Part of a small language model's weights: width 256, vocabulary 2048.
Each number is 128 + 32 x the weight over the matrix's rms, rounded and kept within 0 to 255. Layers, rows and columns count from 0. Numbers have three digits each.

# layer 2 MLP up, 704x256, rms 0.238, rows 601-617, columns 0-127
158146191146132097153151111157174102142141125137085187075085159129145132198102109169134083149142106174133110116135146186145203116110144138082112111173171138125151163094149121110151121133138150122126105182107155100119139133095104110177131147154121099139134102137127123047121121124066133158145155160165132095147099171148082111121192126121166125100073182159135088156130098139143116167116
140075114128105178144122110113116081095112097123153115098155199153134153088189073109157105200107141119116092114115113106122139090164127172063132148166144114166121126109073151070165092138141075171154162083119136152166171101114118107130086085137131154134106082185130144191157082160128100164163131108116113121125080084113147114118167088086115099112106166121105155171153091144090156123146
127133097143140203219095058152145165170119145122129128131175078151064155125134141144144106157139114147169158136154113095091129101085134133056075133082110137168141110098122165123125185114127091111118138182097146119127156092116114152102128207078088168158117112137137115084146090179135100117128117130080131110131134149072127110131188112105164196092097135201138146111105128173160089083161
173128136142108030090135124144085154126129129174123106133162137095118124169162166139127020161143127151085169136097170143156108140095048095089157125154136080135117161103111113103045145140126137140190150123145094141110126106130157212154099146097062124111143116161115134166141152149105078145135092128182068104168087110165102142107089103129114075124158131175109051131144144098112112100122
140092073152105149092194164147167124132129091126161151123094090135111127113115130113105189153147138119113115101176147129138130138148098125114150143098105145100115133159151082167102154121126169132181129084150068133165116111119162149071104220077158121087095130137096103124099142160140163159126131144125135096217089122132178184142148143152133089131139111132127121101105112091083078121120
124135171102086140104156164124113126146113121140176086189157166077138171095135135127080089128186118130142133090175154140129078088182186144073101136137183177115125098084122046129187143076128140136114114203068112182126111141146136121129159148118147100121120118117150205117149145136146163101134173147140098155126111162119133140145074160200145119102161070103173153117097121122202155118181
094118151150180128104170104128114137071092181098171135098139109120124091119177088140148073148199134176163130081066118097150069120175141125104106183145096136129131160111111118144111107100061103103105109100065140150135173159142084134134098160095158099077122108139142164115136154130130095167117194109155092111134121085117128045062136111079151097097187066127101108121118171050183131075094
122133188142113071136100111149099154132063085150081117065100062119153068129119091115107134073086134186116158094156134113109098110164094163165182109190108140108115128127073112132119052095123169151142125124111104131108170145113112151150139125171137191140138124143121106158113126107114189086104130078139124069104109090120114119058097151176185094127116147114131095143134081179158133088142
114146109117143118095120170119136106139111123077110148164186177093146124103129165090127128103177156178130166188108157119140041191104121128128165053154138149097111132077079151150121169145094144194140113174167097167125084092073150119104127064108171103167089110084178135108129077090193119082119139105102134107114076147106129147108129115149113185037139149140094121151072073115125136088137
061177155165163098121146143139055185144092118210198100139079101133123158104155149130105152174141145120134120105120089169173203133150158188105100123133133145184060172140131119188190166091179106133135109103135116144124098144125068091136121130126114144092087089157122161158119143195145149121111142082127142102145127100166176079065177150118168127109128109113138132065143128147128094095073
101132102120157088108115161100104147134167187148147132140155196191098111139089134059103112146094156083162170139130124078105147132169113114099130119139051120114142120148099185157147117198176091128130123121063166189110135161139138154153092110107154141097101160110122128124118109147078152163051084109097116118146122118094073160115100158183169131119084175121158126139073116132154095107066
145095109201193087097062124120116157129185130156138116110080123180112113092093173103109117161149156114144157148172097111131144145203136101127135147080077145077081075104208139093128076050074113120125101090160121181114146122070152126164159123130137124079125149124124129120083185163128101090108116113150131144159115115148129118094125165138126164033162148083120127186165090195148102125095
077137094099132132182153094116064137074108144171115124167099190063122124153124170149085114157121131106063134063114112074084127120168100099185109113131141113115127124173182104147094104119156160102154159137161104127137137121182168111103139130093128083128089132138166150139147076149171216100082159097078100124177143132142116128140102120114169086122136145151089106128134095128129178109181
123148102084165168160138114127115151105099162084123116066172098131129096097164214125177081158148123132144135174114165129144144119149112138153072147133136131137145083167142213084136102111168192144146165146146120109100143115179158118171149127094104142192135159130138117153115009153096146109145095113176119104121126120179158138144127139137114092156124134118121156135118152096185157115171
159095156160160144116145109160090144137103151117176161131095097151171082129059061127118126160177173132116066138072081183159139104097201168130159135146150120122125122117145119149130080129162135131116138180176146130169139184115105133153157096125227040126143150172133139113092118150126080068150147158141132138117168061089144113118204120098128139164167138120157076098137090107095112168075
072142062075174118165149106145073137134208159090130126122183147151141084098096131143124143127142123080109138026116103102160139106128122128174089126075178101104170065131152098127153151160093135142121146101146157158157148139138168138094131149143118116113073077099142077070134071101091200166102111101091100100092089126100174178126045160139116080083062094144202145124144070122089142183080
156149106129160118136148131136083075137164138166092183086165094105123069166150159126144122146120158137084136142100217189087088059121104111155098132117108161147123083113127157106133108205133126091151091148131111089091115120090141141093130125165169149160163089111119165054052134124097117124112112113124148132126082158138175199143091133108139097118110126142119094094175171097112216160138
# layer 2 MLP down (transposed), 704x256, rms 0.217, rows 601-617, columns 0-127
149170137195125133137143087097096108104169134157154167112130099101118119088092104149174155092129108121101150139151111105104156150086112069166122108108124129143139124163119151103123108186104157086128092091109153116121074227127113114086141082118149129144128135100137149168172117127124197182119150079165110149129058116143092100116112102143087130132194137190152147170151103126181094154102
163140079166102113111146148111111124076171102171160147128109222151126114119098151177188163086173092149098109127158086087133053100094124166122163158207151159077166121133113139122174124144177153177135114138068159140074177133184143088126139196141156129106066132095127160097202086110107116136148082116147142141167125208113138148152111159071172114103152112170161173129136161122138104132120
144145143146123137101163053135102028131067119113125146132148080174111130179114093115068097099146157107145104104172160126087117120173146164141133045116131102149149108152122135084135128145148060119161120126128109091111126137099150138074095097173108185155119134145105149125094114084084132088142100171105105128148093131116100105120107096096100100166140118098135131163138137106165079087139
149150050115130184117123103096117127153138106174075144122185152118070121106150157116104130141153154134120090138109163076099166177163159147140152098099153173097096139087163117183075124125133089119125091193085188067112122178187098082154118115098120105065110132156165115076090154150169105135177090121143082094130111129157118126088108165149121111147107122180131087088108141081121143144163
141106103148104131090081089141087100169164078140134113125187141131101171148073168140129110136085103147147092095095162144064121104111137088100158129164143103092145159095125079125116155119103084146195108137145119111173137140069143126107136131143143135115104134164149137103135159133057109125155133138124152100134108131139118168119074141146090115164140109086160098085108163119204119120145
083166147153137135190126151077143073098146062135108115184165127131126098095088165144105123119135073124166149094112084136107177101119099164070107124106123172133172153163056140170048099158103141081133136116123120081124080166154151119153093161168089119123162187181088120160135165112114109094172148117148082125104110159173132147128134125117069168135092128157073129142123134148203080115103
070188173112087130158135096148133213095118116109101132132113117111162101125112136047119082085132185148115152100079129104069096095154182129065068172176160176099159158136142119124153135131156108116115125100129118074139063140162074142138088124155117117112148153189172206184084102129093171167081215148143105101097159164192089163118095147183090171140110100148127131186140129196118165099141
147145091143148100104167164174140158122104154110112107124114118086069104149088172142099066144099085152094188178144127152143100113150109142115127130156177193161122154094128122093131067066081137102141112099095139058158100150134108139098097096103085092145122137140147145091153130139119134152163121069176103203106083088116166176112122124133138189103085101109144112118090131173229100124125
067130096048152136147129142076150143125106109126107104134080139170121049089104083125075121146142115134140165110087149103192076130147165098059099098167170096134088061079178148132118191105062100202089129117136114140147141081166131132113120143087135132142117129108106151071162088161135088166129159079132091145091119190122116148074129167136213098113121093171113135114142179085125151106150
159123169129102154122155096151078092145104133148079122126162174127160182182078071110121144118154172126123131120156126160131102141065111080117086141132118106125119111171120136133173129148130145098152131094129155153107026121145156129152165088176091078082044123190089122124070122084157114170107122146105107163110132075111131131156111167115188103140140091100140131096117084136138114065171
094146107166115089111160152208151073098088132081065163171136054155161112148090123123082055074137143182167082158167153097155155089073155133195113071070124101122090129111168131185132075160122132115147124118093123067136149169136157095104099156127173126112127153125103140157166084176084174091132110133083111162160138121062102073126116169142093185107084103111136147159162123082143150119192
137143134109123175128142147143167128091137134121147113091131185089139169125117095188185121116123173176117142117127114140119132177179091130131154157112069099124070126168074111116107181157136137179155117118080098117119037170110139180189106131135133109078140108134164129088118143157148076096111135114101108143114159162124130172124094138142087133079142140156034130105125108050147146090125
112143107057158086164218070137171119147137133133109133102093140126123155152140074126145142145191083121151129044134152120105125079167167108054133141071153167133202191112087191189169128164092112066107179106205161187156159114118141100123158149112145112076109207101133103129138087140127153139171121103148113134215105143112139151183159160142159087152146090130183198153097159122192109138095
098162124113094139119123150093168133139092179162173150090155150113080166144141109163099172134116129100157118124092186131127138139137162122116128110097128087127144126151121139121113165080144145138126120195085112135102141148140150219088115097136120076197112123107156136112107112133166137114104183128138135185132104078109109066094150077104135163108102190136106158164154112095035126085137
171163148176205114148123125164163165097113152141152064101143106153109103125167080126129112076106123102131141171105110185087129097081147064141134158154155103144058130125091144143073132123143143110122112136160196132114099097097158118130088164159198169127104120185109132158140126102139158121108115152185150127082103103139166101125134089126128170129136069083089099133147080087163144153198
118090122133078137165194092102047146122175176117121113093164101128096127107150115095118145138110102124134054168115082065180097119088124114075164127111154190191155181067100174148141185113175125106148130121178145155130132144125133112114113090103116144087097111124107174111167149074171125112173092166137115024146067107167122124141188154117075111087128154109150139109192093114138095115138
103088119102134156134129137093126120107140131125114099147122143083137104092124112125179065096098105100073167177062117123104099114083108107131157132097184117129148085127164126134108088167089157148137089177140119122034154141161176139086113132178054114095107097103141162150098139145121072153087133123152094163160171116135071132120129096090135070102123112168174107076103087127110110111129
# layer 2 MLP gate, 704x256, rms 0.231, rows 602-618, columns 0-127
129107122122142107099169175123164222120165135086130140156131128078168086092121124126112160150148184138127140120109149152127185153120158095123130167078120125150133086152200166087120114145146139149148139126140129101110148140153147077163146087139093141138148124095142133102144155136228161125134135151091128108150108188118104157152122107119058093134126118123111136150169098041110094149130
184173105105101174078076095147128138148067156082118094072149096123084128199127151127125183091148180132081080133087106106156143104059125114143151122132149144095085162130144111103100141175080102131160155154093184154120069126171124119115040141154094118143063145086041089103158138136101142104121098144143170134118146116150096182140172124121119100162100076087107125151175113154155067148117
068133136145072122136199080132088167136094082164121119068193105110147090142166097114124185152121115108101184117129093130156163190116124140121079108184129111120084119184113119166147130158086101133129185109104147129168095070093118129189099157139117109128085209124115083105160161200141134052072142129180168113123127167126197123121116155135108138064104179076163107083076138162067129147136
173113157096109101165130090138110092098170164077109114148127109135155124151120207170090087122055095128098146138166146123127132107128176127109170065163157068144086129157069137107134038139096137129124158148189145114081154161126099130163119090121149118162134136060173100080143124164097204159180109109135113147137170146197160092088122141134123122166140106110096170200118100144156177145142
075130149138130089114142118147170188143154105106140069142109135141107155092119130106122085121160144140107079151122162122122110146142108069083162134098144068094101102160154083112134125104119146126140185120144131114155134160196079140112140121141174093141188129074083139104176118109125157107096214079249129078091066153121150151108133123156119134155150147171067152126119142160156145082183
170115130118114113133184084121082183215129178149126128079177184114112172141098102133117129110117082171128130116136164158116177124115091088099152145118128151100136095134077082093161139083105084155192149122154165134155112168136089130115123119099100130123092131074092138080122116152161181159161162163134116145193095152113148103135130062145145062100131078108079144136100165160118145102089
194167183076099167138115083091094120177174142091124119107121160164133199144098122094106164178119135141164078082061133170080115105109189101114148082125163064108147128132195164117117081120136065137088167161150146163103103097099124090114113141119068092071132104132124091128131121124087139173095124073121120136139124204094128092137146152103047143162182108190104087124143148055131123182141
138151153155133105158131196168196139167152083106122106131170155106170151074133169117062105125118093123130088122111139153136131157097124124098127112080096096135142154099146132099125103144122175102074126042165137194091148125122127107123127096167099141108173173101078122123155134125111159137110074122154117137174114165065113090172155160120188120142173144135080101112052147137144169093142
134062066150102161177118138089155173087137157153141109186189110069088134064082159172112127048090146151139108157127113126087110148084129100141145173186147120144150135110129141110108137143163111091129200133062105231103111089107097061088111091119137149160155147175130053093096131127114129143054103153170152180119131151135107066129150182075127149123154177202173119079095130127162152127099
121075196091131123092127047140129114129106166127147175118089092125152100171057113060140111095162104085138166117155136122148139130091097125160120166111101156191119181150162116116149185121188110141181164116131128138091133146203202096137152112125090139141112154156122145127120082123187118103097129077140091174120137141130181141113154039147135120153157106130104094080195100092070172136074
094081086114143103127153070152114067110135183204112140111173167114131154129080131164179154104126093099140154147117178177119148140073129134110143143146106092113144171151085115118153074170110139192070139164128135127142131103109128143123103105120083139045185121114120169178123090134130132123159137148154121151147147110158123109183109079165093111150108140227130148088131100116158156129081
129078102102122114185148148105126162186072108133098158132164132197161190065120148089123154115141158123093101124101162147155202123051076197086090149139138163075155120143089173162164186099167125082156143204106157166110121087095088107077168114176119157153150096178208083127154140116122165139103021128142171116140128193163142130120117135099154159100066078136152139084118112123073129114115
171141123092170119187120142162179107079124142125175148117133119140192077171131085163159129124089103155152125144198131134061123141061140122107140148094147133114066096105104122145090192104126079124141134129158152113116107174154080159125081088154125160089081151081056183188156116083167099181123093189151112115137102077090162149113107151084148157179201123133075127140054096093168109170151
090162112044121087156090108128120152161138068165124107172118162103146153153110175142139132099105103164109173148143178118106155126108060166073104119151121105138115181159136115082128182078068130140057143122123036160085132125131121165137148182155126100123123150124153105146168079113134093172106163115131169048130078082158185142099121109160107082099104111153161109178061173166192079147077
093129123131149187142132167130191110130139098176183081154170142109073134139096149179141083135115100123153121151153125136124167083162111134132123161148132118148157174116184124158139129134128102069100096164145099075091064171136138080156086131103101135184098140111141191197170143152112198147126170182101106119145110094127132053150121129098109088149106112109148080066105101115160121194049
085140152082141077144147118155096087170125150149107140097143122131130111154058102124074187109143031061117176176123161150121124105139021175172130118083140122113098126162135155146130123160135114068125153199139159140113098123125143137141198130131149140119128075135185112124130113106095182100086089113100160173124164086123108158071122132142120158169137137148131134139105128129131160146083
126084104125179184115210100095103151183190109111140105071123090151126205134135097139133131152126155126164152143123130216115150127091115172164101200113146106125143140124105120102130148109154179138110153123143148155117088113056154168118100128106109154155143101122150180137093111087134169146059168166141092189149119162114112079102153163048208130133046105139151127133130181128152082131129